From a checkpoint of a small transformer trained on Wikipedia: MLP 896 squared ReLU.
Each number is 128 + 32 x the weight over its row's rms, rounded and kept within 0 to 255. Layers, rows and columns count from 0. The size above them is the row's rms in percent of the matrix's.

# layer 3 attention output (transposed), 256x224, rms 0.111, rows 168-191, columns 112-223
size [106 104  92 101  88 103 108 102 102  98  93 104 105 102  98  95 104 103 111 107 100 102 106  97]
[[174 121 120 207 101  66 133 169 136  91 158 106 126 128 152 125 156  76  72 126  66 184  73 123 154 107 107 122 134 107 122 109 174  96 120  39 113  62 130 117 149 171 165 122 160 112 115 148 119 185 112  94 136 163 118 153 111 132 110 189 156  93 135 147 101  64 137 137  82  77 110 176 131 152 154 154 147 158 101 111 135 110 135 139 111 120 144 144 120  75 120 170 111 158 137 163 129 120 101 146 126 148 143 175 140 118 156 109 126 176 169 150]
 [155  88 145 152  84  37 189  89 128  88 108  88 132  98 146 111 107 202 145 108 173 105  94 118 153  87  97 150  79 147 147 149 114  85 182  96 109 160  89 111 172 129 187 140 115 176 105 101 124 122  96  66 150 126  82 145 119 118 139  92 160  97 175 124  73 100 126 158  82 147 138  55 114  94 138 155 164 174 115 147 138 152 157  83 125  73 140 120 108 126 112  89 130  60 130 136 136  86 162 102 140 190 155 103 145 127  76 182 121 144 116 196]
 [144 156  72 114 151 162  72 121 131 162  99  91  63 133 134 121 103 137 124 117 121 170 134 117 130 119 134 146 158 140 136 142 167 129  96 166 106 108 100 129 116 134 138 126 128 150 143 137 138 211 107 101 123  46  83 125 139 103 107  39  84 147 153 156 110 125  65 139 119 108 128 129  92 128 108 124 109 103  83 115  91 122 111 146 184 130 136 114 159 123 126 148 108 156 188 117 137 122 145 116 132  67 197 160  84 142 209  80 117 106 178 129]
 [125 153  83 129 132 186 155 108 181  81 200 155 146 170 156 175 137  65 120  89 161 150 152 118 122 133 128 150 164  97 176 114 145 143 118  85 126 165 176  99 104 200 103 209 103 157 103 161  90 103 148 147 115 109 169 160 141 101 113 139 103 151 116  87  90 176 176 110 136 136 130  76 152 110 113 100  98 101 100 116  77 140 108 150 186 140 131  69 107 182 134  52 153  80 118 100  73 125 153 113 103  97  87 110  95 115  90 132 179 142 162 156]
 [108 119 101 140 137 106 136 163  91 152 129 104 211 119  73  93 134 127 178 112 104 152 107 126 146 117 115 168 112 105 100  89 153 125 160 127 109  84 152 118 117 201 128 134 122 111 132 148 131 118 125 149 119 131 190 170  88  84 114  91  91 120 114 143 130 139  89 204  64  89 145 142  98 140 122 152  76 157 153 114  99 186 125 110  84  91 129 152 113  89  70 126  95  68 146 118 179 197 127 156  83 194 165 128 139 147 100 137 140 167 140 136]
 [ 90 135 129 132  94 189  94 114 130 131 142 117  92 173 127  98  67 110  78 135 131 141 108  88 143 110 178 123 104 162 130  84 179 161 209  83 144 181 134 132 113 102 106 117 141 165 116 166 187 111 146 136 129  87 192  91 139 124 146 108  90  84  99 100 142 103  96 148  68  97 115 111  89 167 111 142 158 172 131 118  98 155 132 136 146 106  89 143 131 128 149 148 130  93 173 149 153 142 158 144 117 121 139 108 163 148  81 135 176 208 161 129]
 [135 143 167 125 134 115 128 133 128 167 155 113 148 150 156 185 101 134  92  35 105 104  87 122  62 144  60  97 113 186  75  97 115  85 149 152 112  98 109 157 114 126 116 102  93 112 202  96 100 101 131 141 112 178 140 144 178 132 172 102 105 141 146  76 148  75 144 162  95 149 146 124 103 177 188 127 134 136 147 102 140 144 150  94 196 136 166 153 109 138  71 100 101 134 172  75 163 141 136 123  83 130  83 149 145 128 146 136 108 118 181 154]
 [148 118 101 103  45  66 124  33 104  72 139 136 125 128 145 105 149 111  60 169 140 134  93 135 136 135  97  78 140 125 151 145 141 111 195  96 136 160 104  99 143 118 131 135 158 124 120 113 105 125 174 152 111  91  97 134 163 111 102 143  72 146  87 157 128 114 164 146 152 142 108 138 171 126  97 160 136 101 142 154 118 105 176 137 136 144 114 183  95  77 106 200 127 149 174 146 170 121 179 101 135 121 146 147 121 182 118 192 116 116 150 164]
 [141 148 116  90  73 100 133 137 123 121 174 146 122 125 146  96 104 135 116 143 150 166 164 154  85 119 122 120 140 144 151 101 169 134 195 131 159  76 115 109  80 136  41 198 146 120 123 128 120 161 118 127  54  95 150 128 195 159 149 139 118 121 109 104 166 181 185 174 179 127 161 141 129 114 116  84 137 136  70 135 115 137  99 191 129 129 133 147 154 115 152 119 160 138 118 171 146 121 131 114 126 133 149 110  83 167 110 124 138 123 201 188]
 [132 119 135 131 146 107 130 145 123 113 106 159 152  80 129 115 144 139 126 134 158 185 151 181  78 178 144 148 129 127 172  80 125 110 113 110 195 164 122 109 121 113 153 139 170 189 126  97 146 113 165  78 103  89 124 164 124  85  57 133 117  84 147 124 112 154  99 199 118 120 170 139 134  83 128 147 149 162 113 103 159 138 112  89 133 104  81 191  54  90 215 150 123 113  97 136 165 119 159 187 145 113 132  87  90 118 162 164  90  92 107 143]
 [119 145 108 122 101 105 124 117 169 127 148 189 149 162  75 124  86 110  60 132 131  99 105 128 136  86 142  62 125 134 111 159 114 107 127  85 131 150 119 105 107 142  84 141 160 125 111 120 147 133 146 166 115  97 150  82 153 170  86 102 192 137 139 131 132 137 162 185  80 159 151 101 107  95 173 105 167 152 159 113 133 132 151  64  55 143 146 143 117 197 139 124 140  95 132 115 181  83  69 175 114 136 129 140 117 163 143  85 105  76 157 139]
 [152 114 138 156 199 127 136 193 166 172 113  90 173 154 160 139 118 129  98  81 144 127 109 112  99 175 114  75 158 111 116 101 129 133 137 160  90 167 131 137 132 175 129 123 120 110 187 147 103 107 120 126 111 204 124 167 209  97 131 111 117 137 160  49 126 120 112 140 136 160  95 185 157  87  83 143 127 108 123 141 176 167 155  93 170 113 106  80  93 146 183 104 116 169 140 140 158 118  94  98 128 110 151  97  96  98 126 179  82  91 138 108]
 [169 155  30 117 125 117 103 129  96 144 167 121 180 147 156 131 139 124  62 165 124  83 100 135  71 129  86 130  81 108 145 119  91 139 119 141 162  98 141 135  95  92 184 105 171 133 143  73  98 153 172 143 131 132  87 152 128 142 119 148  84 130 127  74 166 130 119 125 172 141  77 101 125 129 127 102 200  65  60 109 148 110 144  78 176 128 173 111 141  82  98 164 153 152 113 138 151 161 157 144 105 125 138 115 114 200 113 150 128 159 143 155]
 [103  90 174 113 118 126 118 129  80 120 135 162 176 145 142 169 129 143  81  75 167 136 145 151 160 132 124 143 105 125 112 204 165 145 125 121  95 189  86  88 148  90 131 139  58 158 104  76 128  76  76 173 123 102  55  99 148 128 111 119 156 125 155 156 133 153  81  91 130  98 131 108 130 155 150 172 136 196 155 112 136 157 148 130 100 124 150  80 121 149  84  94 103 171 143 121 177 134 109 112 158 188 159 106 131 115  94  67  83 105 164 147]
 [123 147 112  92 108 102 117 141 137  95 148 103 134 138 163 109 157  76 134 110 131 106 152 144 127 112 113 147 128  25 139 172 129 131  98 115 121 153 164 143 124 155 109 134 155 170 103  73 160 186 198  89 112 165 132 130 153 192 168  90  95 155 180  97 181 124 123 156 147 113 143 115 142 155 121 109  72 126  96 147 134 119 106 143 138 121  68 103 132  59 131 151 107 149  63 103 106 139  66 181 140 139  81 159  62 162  93 130 166 125 111  75]
 [ 53 130 153 141 195 109 168 118 103 105 149 117 179 160 167 133  90 146  62 142 194 121 146 109 155 173 111 103 166 129 139 170 158 149 172 110 107  72 149 147 144 152  97 135 140 123 176  92 148  77 112 171 109 162 170  79 121 113 126 141  87 102 107 119 110 208 158  84 127 167 160 124 162 115 103 156 145  76  77 157 141 131 149 175 142  97 131 118  92 185 132 127 117 139  73 131 150 112  97 184  76  96 171  82 121 139  94 120 106 139  71 162]
 [159 133 142 140 126 173 119  85 118 132  96 127  81 120 143  72  90 126 117 153 161 189  96 137 147 162 126  89 142 149  76 176 170 179 145  83 140 151 143 159 142 145 117 173 129 135 170 117  83 117 128 118 110 104 165 141 159  77 115 163  89 108 184 128 192  94 120 162 174  98 143 114 128  95  78 147 165  56 133 151  96 105 179 114 192 161 149  87  93 107 146 113 154 146 147 125 183 126 113 121  91 157 154 156  96  75 130  98 186 138 113 118]
 [143 139 171 155  88 177  90 144 111 111 134 138  96 171 186 117  62 155 150 176 113 126 122  96 123 164 160 132 201  97 155 135 158 209 171 162 113  85 170 139  93  85 187 133 125 149 136 113 188 130 168 111 123 138 136 125  79  61 148 160 128 115 117 116  94  90 145 140 156 180 203  71 133 125 153 114 164 117 137 101 164 139 174 112 102 170  45 108 112 114 145 102 137 133 137 120 166 108 154 116 152 193 154  97 164 100 130  81 136  89  84 185]
 [134 136  99 148 124  83  94 102 105 151 153 178 133 136  98 164 111 117 123 106 164 156 119 138 138 113 112 146 134 116 169 114 111 109 197 107 155 128 135 174 130  71 142 141 191 144 147 233 138 105 180 156  89 156 101 128 137 135  48 126 139 124 150 159 129  69 146  83 110 113 125  88 103 146  70 137 123 125  88 161 127  72 172 135 118 104  89 108 154 159 156  71 135 154 156 123 147 136  75  85 103 114 153 150  11 167 122 123 105 107 150 163]
 [119  98 126 136  91 129 150 112  85 133 142 163 130 126 115  96  65 190 118 154 129 141 170 129  66 104 148 110 112 126 160 166 115 118 153 113 158  73 117 140 113 110 124 116 116 123 113  71  50 153 113 128 145 135 185  88 168  87  98  86 109  96  64 147 151 164 106  66 159 163 129 135 129 131 105  89 180  84 147 141  81 166 199 131 127 138 169 119 124 111 113 130 155 137 132  85 139 133 146 197 157  99 132 136 173 123  87  99  51 156 136  96]
 [ 83 123 107 181 169 113 156 105  86 139 125 113  97 224 102  99 103 117 104 152 185 185  83 130 157 126 117 125 139 113 101 151  69 175 133 159 140 122 137 103 132 103  87  76 114 149 137 164 121 175 144 126 130 137 146 153 202 122 121 118 126  64 151 129 145 131 141 162 114 186 185 172 139 107 104 111  89 161 185 153 107 151 133  91 138 189 137 125  66  80 137 111 104 164  99 121  80 120  71 118 150  99 112 132  92  66 143  84 114 108  90 127]
 [ 88  61 158 177 124 138 144 141 167 156 136  95 132  42  89  77 138  56 147 120 123 123 127 168  98  98 217 152 121  99 150 143  94 159 180 119 138 139 101 113 115 139 126 106 164 110 203 133 131 164 129 174  80 101  82 159  98 125  99 215 185 126 162 121 123 155 110 175 188 112 155 160 131 159  93 149 165 147  84 106 130 107  96 151 145  89 165  81  92 111 103 134  94  83 159 106 154 152 153  99 169 121 128 115 115  73 139 113  46 170 158 127]
 [160 116 135 133 135  94 145  99 122 144 149 109  97 192 162 119  93 139 115  87 111  88 107  68  88 151 131  94 158 145 145 125 102 103 137 138 144 103  57 122 111 141 120 144 144 132 176 179 144 174 156  96 144 107 116 174 155 155 152 154 147 123 148 117 121 104 153  77 160 128 100 112 126 124  94 158 147  94 140 147 140 158 130 106 153 104 161 136 136 183 135 173 162 115 131 177  45 183 120 101 118  85 171 138  77 121 116 153 149 157 140  65]
 [136  69  49  95 121 155 109 146 142 161 179 108 103 171 122 163 145  89 180 101 127  88 144 128 106 101 117 145 150 170 137  83 148 141 140 109 118 166 216  97 110 114  53 140 135 110 126 107 128 119 141 121 112  92 130 113  35  57 204 134  87 158 137 109 129 111  90  93 105 113 107 132 151 124 118  87 165  43 100 170 184 151 123 112 150 120 136 106 115 142 136 120  92 110 138  76 122 104 132 152  71 129 131 107 126 113  93 159 141 141 125  83]]
# layer 3 attention value, 256x224, rms 0.117, rows 169-191, columns 112-223
size [ 96  92  95  94 104  99  99  97  93  91  98  97  98  92  92  98  93  99 101  93  98  96  94]
[[ 94 136  88 146  97 115  75 117 155 137 127  53 141 116 116 108 137 179 131 133 124 143 144 157 134 106 149 154 134  80 123 160 180 103 163 150 126 131 157 116 117 163 171 169  91 211 100 190 122 143  82 115 147 135 109 160 166 149 136 133 141 138 120 104  97  75 149 132  75 109 159  15 105  71 125 165 181 143  78 123 148 123 131 117 138  60 162 130 149 147 180 101  81  57 176 119 140  85 179  61 162 146 196 123 147 105  72 141 101 144 110 177]
 [103 134 155  72 142 168 132 102 183 166  90 141 117 135 146 115  31 129 115 114 126 172 152 167 156  80 119 104 129 179 121 119 138 106 148 132 142 153 174 123 113 191 143  87 179 139 158 155 164 120 120 113  94  88 141  98 153 148  83 118  88 151 132 121 121 102  83 163  92 135 105 173 152  95  85 167 147  54 170 125 123 128 116 186 141 142 128 185 204 125 145 122 153 170 156 124 104 113 146 121  98  72 107 199  74 181 130  74 125 145 146  86]
 [ 90 165  64 164 156 131  97  75 160 132 193 140  79 124 158 157  84 117 159 139 125 142 171  99  93  86 118 159 163 104 222 159 108 193 121  93 149 178 154  82 149 168 108 133 117 199  85 153 132 132 168  91 169 127 167 170 124 118 117 177 141 154  96 133  89 227 135 124 150 148  94  88 112 156  59 157 118 125 104 152 114 112 116 129 147 148  96 116  98 140 112 128 107  69 131 127 111 133 116 100 173 109 105 143  97 129 116 157 159 105 161 181]
 [ 99 101 111 130 117 140 162 148 145  88 148  96 202 121 111 181 130  93 131 128 126 187 123 118 117 152 132 151 116 157 116 121  80 162 192 122 106  95 107  95 122 209 152 114 101 109  96 130  71 141 137 134  94  81 138 101 116 112 124 112 165 182 141 109 114 149 106 160  63 108 160 142 167 131 117 126 178 133 150 117 163 187 138 113  79  90  74 123 110  98 130  99 141 118 137  78 144 149 127 142 124 194 160 118 155 144  97 125 161 100 109  71]
 [102 165 123 105 124 161 123 154 161 149 129 121 123 192 101 187 111 124  90  95 137 136 122 119 131 102 131 128 104 169 144 111 119 122 177 147  86 108 136  89 110 123 161 112 116 159 119 138 135 132  98 182  98 174 116  96 117 111 112 129 133  75  99 101 110 139  98 123  80 141 139 110 109 123 114 160  83 130 119 157 122  77 145  95 165  77  86 136  69 141 115 162 171 125 198 161 165 145 197 140  96 108 167 186 103  77 160 128 108 156 126 105]
 [ 95 152 179 106 124 132  91 142  90 155 153 154 149 162 133 159 109 111  94  80 123 133 111 141  47 163  67 118 127 161 157 136  99 134  95 202 143  26 139 157 140 116  94  75 111 126 191 128 121 117 107 118 108 123 176 135 192 142 143 134  91 160 111  90 112 122 105 150 108 105 164 129  56 137 142 147 170 109 126 106 110 151 151 118 198 179 143 134 156  98 138  84 141 103 143  80 137 134 152 148 107 150 157 134 112  82 131 122 109  99 176 178]
 [131 146 102 169  74 116 115  78  97 114 130 136 129  72  99  98  88 138  54 145 111 120 139 151 156 139  49 137  97  82 179 107 137  87 178 107  87 128 113 127 128 117 141 122 176 154 124  82 113 187 141 145 122 156  99 134 113 117  85 170 114 132 111 159 100 103 122 133 154 151  61 101 164 131 153 152  89 105 160 155  87 104 137  71 162 146 152 168 122  62  89 141  96 165 151  82 153 123 179 102 165 125 132 131 126 161 146 180  97 155 185 193]
 [158 136 141 146 136 100 125 114  79 181 152 118  76 110 102 187 139 126  71 106 155 154 105 168 124  80  42  92  85 162 121 133 160  98 143  89  75 112  89  77  77 188  88 173 162 146 136 108 112 144 197 148  81  73 107 145 153 151 126 167 119 155 112  94 144 117 117 161 147 110 170 107 110 143 126 107 121 151 137 117 119 117 127 152 126 116 164 165 138 135 153 138 188 148 147 159 186 142 100 109 148  88 103 123 102 158 125 166 114 129 186 170]
 [112 118 126 112 132  78 156 154 103 108 120 185 136  79 147 106 148 156 117  59 142 161 140 157 158 132 116  81 142 169 139 139 144 140 149 132 118 158 152 129  82 132 104 147 159 168 171  95 176 151 179  89 136 122 129 161 112 135  58 109 124 141 145  67  93 121 155 188 100 148 148 141 135 147 148 169 146 120  96 132 151 185 153 113  84 179 123 212 105 154 186 141 108 125 145 154 158 125 152 135 155 126 149 115 103 112 183 128 148 133 155 122]
 [130 155  94 145 126  82 128 112  86 163 145 171 153 179 122  97  95 169  88 139 120 142  96  98  99 126 104  89 185 123 125 103 137 150 130  83 116  84 119 150  87 151  99 136 116 105 185 162 192 109 130 127 149  67 143 106 126 165 127 187 135 125 208 156  97 133 149 135 107 177 156  82 113 144 184 127 131 111  89 112 118 114 128  61 101 119 135 154 150 141  75  89  91  98  97 120 158 106  86 162 116  91 148 155  66 214 222 115  89 128  88  66]
 [108  62 132 159 122 112 103 215 159 182 147  65 159 144 137 100 143 146  88  78  99 180 112  95  46 148  64  92 145 136  75 129 142 107 154 109 147 129  99 161 139 112 103 126 116 110 157  92  78 133  93 107 101 158 135 161 144 101 165 112  62 138 106 115 136 116 174 142  91 189 136 178 151 120 113 116 126 110  89 121 157 129 144 101 136 174 100  72  51 156 143 133  99  99 122 199 171 127 112 147 137 131 157 108 101 202 158 130 121 134 156 164]
 [141 146  91 101  77  88 149  98  92 135 163 142 160 144 112 151 118 137  97 100  96  92 156 116  87 141  95  72 106 136 196 123 130 174 138 151 140 134 156 125  90 100 188 124 165 170 162 157 137 185 134 120 174  85  63 139 121  77 112 150 110 123 102  70 189 141 178  97 174 138 101  70 143  95  90  88 201  73  97 106 146 133 113 112 165 163 131  74 159 132 162 143 181 166 158 156  84 110 129 116 143 190 136  98 119 156 170  87 127 174 203 157]
 [151 146 132 108 142 171 112 102 153 142  80 131 128 183 160 125 117 164  81 107  81 148 139 148 103 133 153 113 152 124  70 192 139 148 127 158 107 143 128  94 135 138 134 153 110 154 120 103 145  88 112 151 132 128 107 154 175 192 100 129  96 160 135 156 126 126 101 127 119 122 128 148 101 167 126 142  85 177 142 152 121 146 136 127 178 145 133  98 116 116  86  95 108 164 156  86 161 182 119  80 117 126 152 105 150 134 113  83  82  83 160 152]
 [ 86 121 145  86 150 124 113  90 133 123 135  94 179 176  87 153  82 108  71  82 149  72  69 182 132 134 157 131 130 110 140 191 133  99 107 125 118 127 155  99 155 112  75 155 170 163 126  63 127 145 123  94 154 130  87 108 150 158 117 132  97 139 156  51 147 160 124 124 129 118 121 189 149 108 141  89  72 169 123 160  86 143 121 175 130  98  93 171  94  88 133 137 113 132  38 125 137 101 119 130 105 142  57  79 130 145 123 124  93  98 135 124]
 [116 147 168 159 184 115 138 150  62  72 103 139  79 121 188 123  76 151 104 189  98 140 101 102 125 135 127 132 148 187 145 162 161 171 177 110 123 140 143 164 140 144 112 145 147 150 183 113 174 144 110 188  73 153  95 110 145 114 105 111  74 106  43 143 109 148 132 106 134 154 120 131 158 159 187  91 129 110  72 145 161  78 163 120 176 139 152 179  47 182 106 164 109 151  80 150 135 127  89 159 148  99 171 106 127  67  70 102 123 131  79 110]
 [158 145 150 131 124 105 164  61 105 120 113 101  61 152 113 108 111 152 160 135 168 117 115 150 154 156  55  91 118 115  61 167 205  97 130  77 113 149 139 109 164 138  86 214  83 146 151  54 111 133 134 170 149 120 120  98 123 176 122 154 119  84  88 173 167 103 125 205  85  99 154 162 161 143 131 150 173  86 145 112 117 114 159 126 188 122 143 129  90 131 134 137 157 112 112 132 146  91 107  69 114 123 168 112  80 120 102 135 149 125 126 118]
 [129 102 125 148 170 124 107 180  81 157 152 136 112 168 155 131  51 134  88 114 161  89  78  80 131 111 140 133 121 101  83 127 161 144 130 181 135 100 138  93 123 146 186 156 130  96 161 105 178 155 147  92  78 168 184 139  58  87  75 109 142 147  96 147 111 137 176  99 111 137 122 138 142 135 133 118 155 125 174  93 141 155 125 122 121 165  96 102 145 145 141 139 159  82 142 140 168 132 148 121 143 125  98  91 131  85  81  57 129 113  98 170]
 [156 125 105 183 108 110 140 127 142 132 103 160 137 146 126 159 115  86 100 174  88 128 139 146 194  94 140 142 145 129 192 115  75 131 174 155 192 186 130 159 101 105 136 155 131 178 169 191 127 144 124 208 110 100 164 157 149 128  88 170  67 133 188 137 154  48 140  95  88 109 126 168  78 150 150 161 117 137 128 183 120  85 151 117 159 109  48 135 140 178 133 115 158 158 159 157 168 105 129 109 113 102 181 157  74 112 134 183 125  97 131 123]
 [123 145  60 135 109 141 155  76 111 158 115 124  77 130 136 158 141 155 120 182 116 132 115 120  84 153 112 109 127 161 168 165 106 109 110  95  90 110 148 135 107 141 130 114 151 152 103  88 101 141 129 130 147 136 165  62 149  84 146 122 164 141  89 109 171 122 113 117 114 183  92 122 140 136 147 119 167 139  93  97  43 123 164 134 148 163 147 133 133 134 118  86 150 206 151  66 159 166 179 141 171 107 160 123 163 151  98 125  95 108 176 105]
 [133  68 114 201 146 194  90 104 133 160 155 147 111 165 124 111 136 119 125 174 162 174  74 159 138 107 113 119 144  92 114  90 121 183 182 196 110 150 161  90 160 124  76  98  70 122 119 147  82 155 149  87  94 152 129 122 151 120 147 153 124 110 187 106 116 152 106 191 133 178 187 182 146 156 114  98 114 183 182 166 138 185 135  66 139 140  67 120  91  75 166  52 116 146  99  97  87  86 122 140 136  69  70 153 107 117 145  71 129 128 113 133]
 [131 147 143 159 148 102 145 170 162 164 104 144 160  29 110 142 133 110 148 131 146 104 130 159 179 143 207 136 113 180 120 126 141 180 175  93 162 170 147 156 133  90 146 100 127 156 154 158 150 124  97 159 110 127 131 149  72 100 164 191 156 148 120 121  83 146 149 162 155 125 122 136 121 119  78 171 118 118 147  65 186 128 117 149 139 122 147 113 117 142  81 101 156  70 147 117 115 128 179  80 138 142  82  95  98  87 183 118 121 200 158 140]
 [155 134 151 142 179 120 109  97 139  73 128  99  91 117 171 129 110 119 125  65 109 131 120  77 121 123 126  87 183 133 161 130 113 130 136 134 115 102 144 112 103 156 120 123 189  94 132 187 132 143 132 105 126  89 136 102 181 189 123 141 137 110 151 110 156 120 137 144 171 158 115 113 112 101 111 132 114 173 104 137 140 154 158  97 131 168  87 115 167 179 148 111 117 152 129 176  86 149 203 147  97 137 124 125  96 121  78 215  97 145 136 107]
 [ 69  75 119  92 103 133 103 107  99 163 169 134 104 168  79  96 163 113 119 138 130 125 131 103  85  97 152 150 183 130 127 106 154 173 159  56 137 147 199  73  88  98  69 183 159 122 114 119 137 130 154 177 160  94 144 123  94 131 178 136  90 120 116  85 185 122 149 103  90  70 144 104 172 105 113 125 189  72 122 200 122  91  85 100  92 131 142 126 123 100 105  78 111 124 147  57 135  85 141 131 121 113 172 120 105 162  88  97 104 160 114 108]]
# layer 3 attention query, 256x224, rms 0.115, rows 192-199, columns 112-223
size [ 99  83  87  83 102  80  86  82]
[[212 127  86 116 156 105 117  73 114 143 106 114 125 130  89  74 102 160 139 146  71 141 141 113 107 142  87 122 123  81 177  98 132 144 150 143  97  63  87 133 156 140 141 109  94 109  85 105  97 155  95 157 115  78 139 155 123  97  90 101 126 145 146 156 150  89  64 102 146 112  78 189 122 146 109 159 100 107 145 139  96 113  96 164 168 131 126  49 148 175 165 151 159 199 113 116 132 132 114 158 129 126 160  88 141 151 101 134 162 133 118 138]
 [115 122 123 150 136 163 143  50 149 132  71 138  99  98 112 139 154 125 128 116 147  96 100 136 123  66 126 132 135 111 151 144 179 182 134 175  45 181 123 195 195  86 107 105 121 112 107 100 156 163 130 103 162 139 203  98 127 155 120  70 180 164 150 137  79 140 152 111  76 141  71 169 102 125 166 126 112  98 107 132  73 123 110  91 144 107 117 125 121  88 132 111 120 123 142 121 142  99 186 134 144 152 147 132 105 181 131 131 140 138 130 103]
 [106 129 150 132 102  93  70 100 148 152  98 134 151 132  84  95 162 141 179 179 116 189  86  91 113 128 118 116 134 134 129  87 140  88 145 138 152 112 111 114 168 124 123 138 109 102  46 122  12 110 136 105 140 128 152 135 134 103  98  64 135 150 113 145  92  97 129  91 123 139  67 132 131 147 112  85 146  74  29 163  76 116  84 134 110 117 195 119 160 112 146 119  85 158  99 153 129  95 190 191 142 140 120 124  80 147 132 107 161 113 108 165]
 [148  96 137 175 145 165  67 160 120 177 147  97 152  91 114 125 144 146 101 178 137  83 117 109 148  94 159 112 142 151 139 132 171 157  66 137 117  91 128 141 152  97 111 132 178 110 146 187  63  78 157  69 115  94 178 121  99 128  90 146 117 152 133 124 140 164 201 152  92 153  74 134 182 141 148 155 177 184  72 137 143 118 135 105 120 126 117 147 124 137 118 120  75 198 168 153  94 133 137 168 124 121 127 141 133 194 122 116 166 121 134  82]
 [158  65  94 160 169 162 122  61  91 126 183 164 128  82 125  98  82 118 104 112  95 124 121 145 100 105  92 123 118 118 196  45 118 102 146 179 136 140 122 186 177 136 147 146 101 118  86 144 141 127 170 149 164 113 144 145 108 162 147  60 127 120 108 123 177 126 143 120 119 122  91 154 126 160 145  85 193  69  95 143 105  68 137 102 135 111 171 142 172  71 138 116 100 138 155 107 120 125 196  95 149 190 109 146 145 109  96  74 104 106 136 161]
 [201 143 105 164 171 145  96 126  88 154  95 143 133 140 123 133 113 165 178 115 138 147  88 115 115 128 173 140 134 141 116 128 157 116 176 132 116 124  95 128 184 111 166  92 138 122 171 152 118 113 101 190  80 118  64  86 136 102 124  91  94 182 103 187 108 140 119 200  84 125 115 105  96 158 167 113 121  80 151 117 138 122 115  80 142  96 106 108 114 225  58 111  87 119 106 140 161 133 119 129 148 105 179 112 149 124 202  97  45 123 140 110]
 [167 141 125 134 100 165 123  83 143 116 128 216 169 134 134 110 148  85 133  57 103 141 109 143 141  76  84 217 106 104 151  60 139 129 139 128 123 148 120 144 129 127 212 131 156  90 105 204  79 106 177 123 119 158  73 142 123 198 118 151 110 135 139 129 111 129 172 127 145 135 149 127 152 145 110 178 107  83 129 168 136 156 115 135  96 152  68 106 183 127  97 119 154 164 130 104 140 173  80 138 141 168 116 103 180 146 149 168 166 138  77 133]
 [170  76 172 114 160 109 120 105 113 100  91 118 121 132 147 159 136 150 133 121 106 113 120  68  57  87 172 176 144 148 135 155  86 124 152 116 166  74  99 169 168 137 163  86 171 129 141 118  84 121 133  88 135 126 148 103 147 138 105 139 121 146 120 140 133 142  92 136 161 113 101 125 232 125 119 127 146 131  95 127 135 149 123  57 121  86 151  79 135 187 106 104  79 122 132 102 113 149 143 150 169 163 121 104 109 103 108 110 148 144 141 133]]
# layer 3 attention key, 256x224, rms 0.112, rows 192-198, columns 112-223
size [ 93  99  93  88  98  86  94]
[[ 37 129 121 112  70 103  78 105 192 161 144 117 147 112 141  88 171 179 138  93 157 159 141 133 156 157 113  80 105 157 131 120 125  89 131 133 144  73 138  76 104 141 132 147 101  87 104  98 163 101  84 152  44 181  99 115  81 136 144 146 122  90 133  70 157 131 112 148 112 131 163 172 118 150 132  94 117  95 131  99 147 134 141 124 114 135 181 121 118 139 156 137 150  65 145 129  96  82 124 133 114  80 138 112 110 125  80 164 100 139 111 141]
 [ 34 125 183 110  69 132 138 156 137 148 122 116 145 111 162 113 153 123 167 118 121 149 114 150 169 132 135 154 106 153  93 131 151  90 162 121  94 124 132 150 175 158 117 149 187 143  95 112 213  66 144 109 152 184 127 127 127 134 159 123 102 102 205 113  80 101 152 129  80 113 131 132 128 142 178 140 108 134 127  98 132 171 133 160 115  68 157 175  99 128 125 143 114  89  97 110 108 128 141 120 144  78 167  98 125  96 144 177  83 139  91 160]
 [ 74 117 162  89  74 165 111 141 183 101 162 158 118 119 137 164 113 165  94 120 174  88 112 152 132 156 152 109 121 127  99 128 117  85 122 130  72  94  61 112 127  95 104 162 129 155 109 104 158 138 127 182  94 144 110 125 113  98 140 180 113  54 141 114 105  66 168 108 173 163 168 152  84  93 118 173 101 178 110 144 119 122 100 141  60  98 111 153  93 106 145 201 104  44 113 155 118 140  81 167 137 106 106 144 132  93 107 192  72 132  78 118]
 [227 152 171 145 153 112 134 158  78 138 166 165  92 119 152 126 150 109 156 153 144  80 118 135  98 122 162 166 146 133  86  95  96 142 130  71 142 153 104 120 102 122 130 146 172 137 121 164 122 123 120 144 177  97 159  97 103 154 122 136 126 130 140 132 119 164 196 149 202 121 101  87 169 166  87 143 112 131 160 143 133  66 128 115 157 179  70 132 154 168 103  91 126 208  96 129 219 178 124 112 147 144 142 120 138  95 172 104 112  99 149 153]
 [ 94  89 130 158  53 159 153 123 150 131 124  85 177 178 118  68  43 159 155 102 120  74 106 119 145 141 125 114 116  79 146 166  93  51 130 148 120 102 140  87  97 113 113 211 140 138 125 106 130 123 156 163 123 140 146  69 138  97 109 139 134 103 159 173  97  88 141 124 116 151 150  96  75  68 110 135  94 109 118 156 129 157 108 122 116 115 120  75  59  69 132 142  69 135 126 118 183 165  86 160 102 126 127 166 148  89 169 114 116 108 165 133]
 [175 114 134 126 145  85 165 147 131 163 110 151 114 164 134 153 207  86 166  96  87  60 148 127 167  75 109 133 109 139 111 131 153 117 154 138  97 226  85 128  94 156 158 102 149  93 188 147 102 161 144 153 152 113 164  85  98 120  95  41 124 187 142 135 153 122 157 132 103 141  94 140 160  75 122 136  43 155 153 156 124 125 122  73 115 136 109 137 173 130 151 107  55 147  93  92 202 159 125 169 143 100 125  96 103 107 195 113 151 167 137 168]
 [ 74  84 156 136 121 145 102  77 110 118 115 129 147 121 188 118  90 100  99 131 104 109 165 143 147 146 120 179 115 128 121 123 112 127  84 141 122  40 171 138  85 118  91 153  96 125 111 129 172 119  82 118 147 153 130 140 138 131 117 195 107 108  85 153  79 166 165 123 133  77 185  96 100 148  76 156 170 147 180  80 197 133  81 200 109 163 101 115 157 105 108  87 143 125  88 175 126 112 146 143 205 116  85  99 139 136 106 166 152 114 111 127]]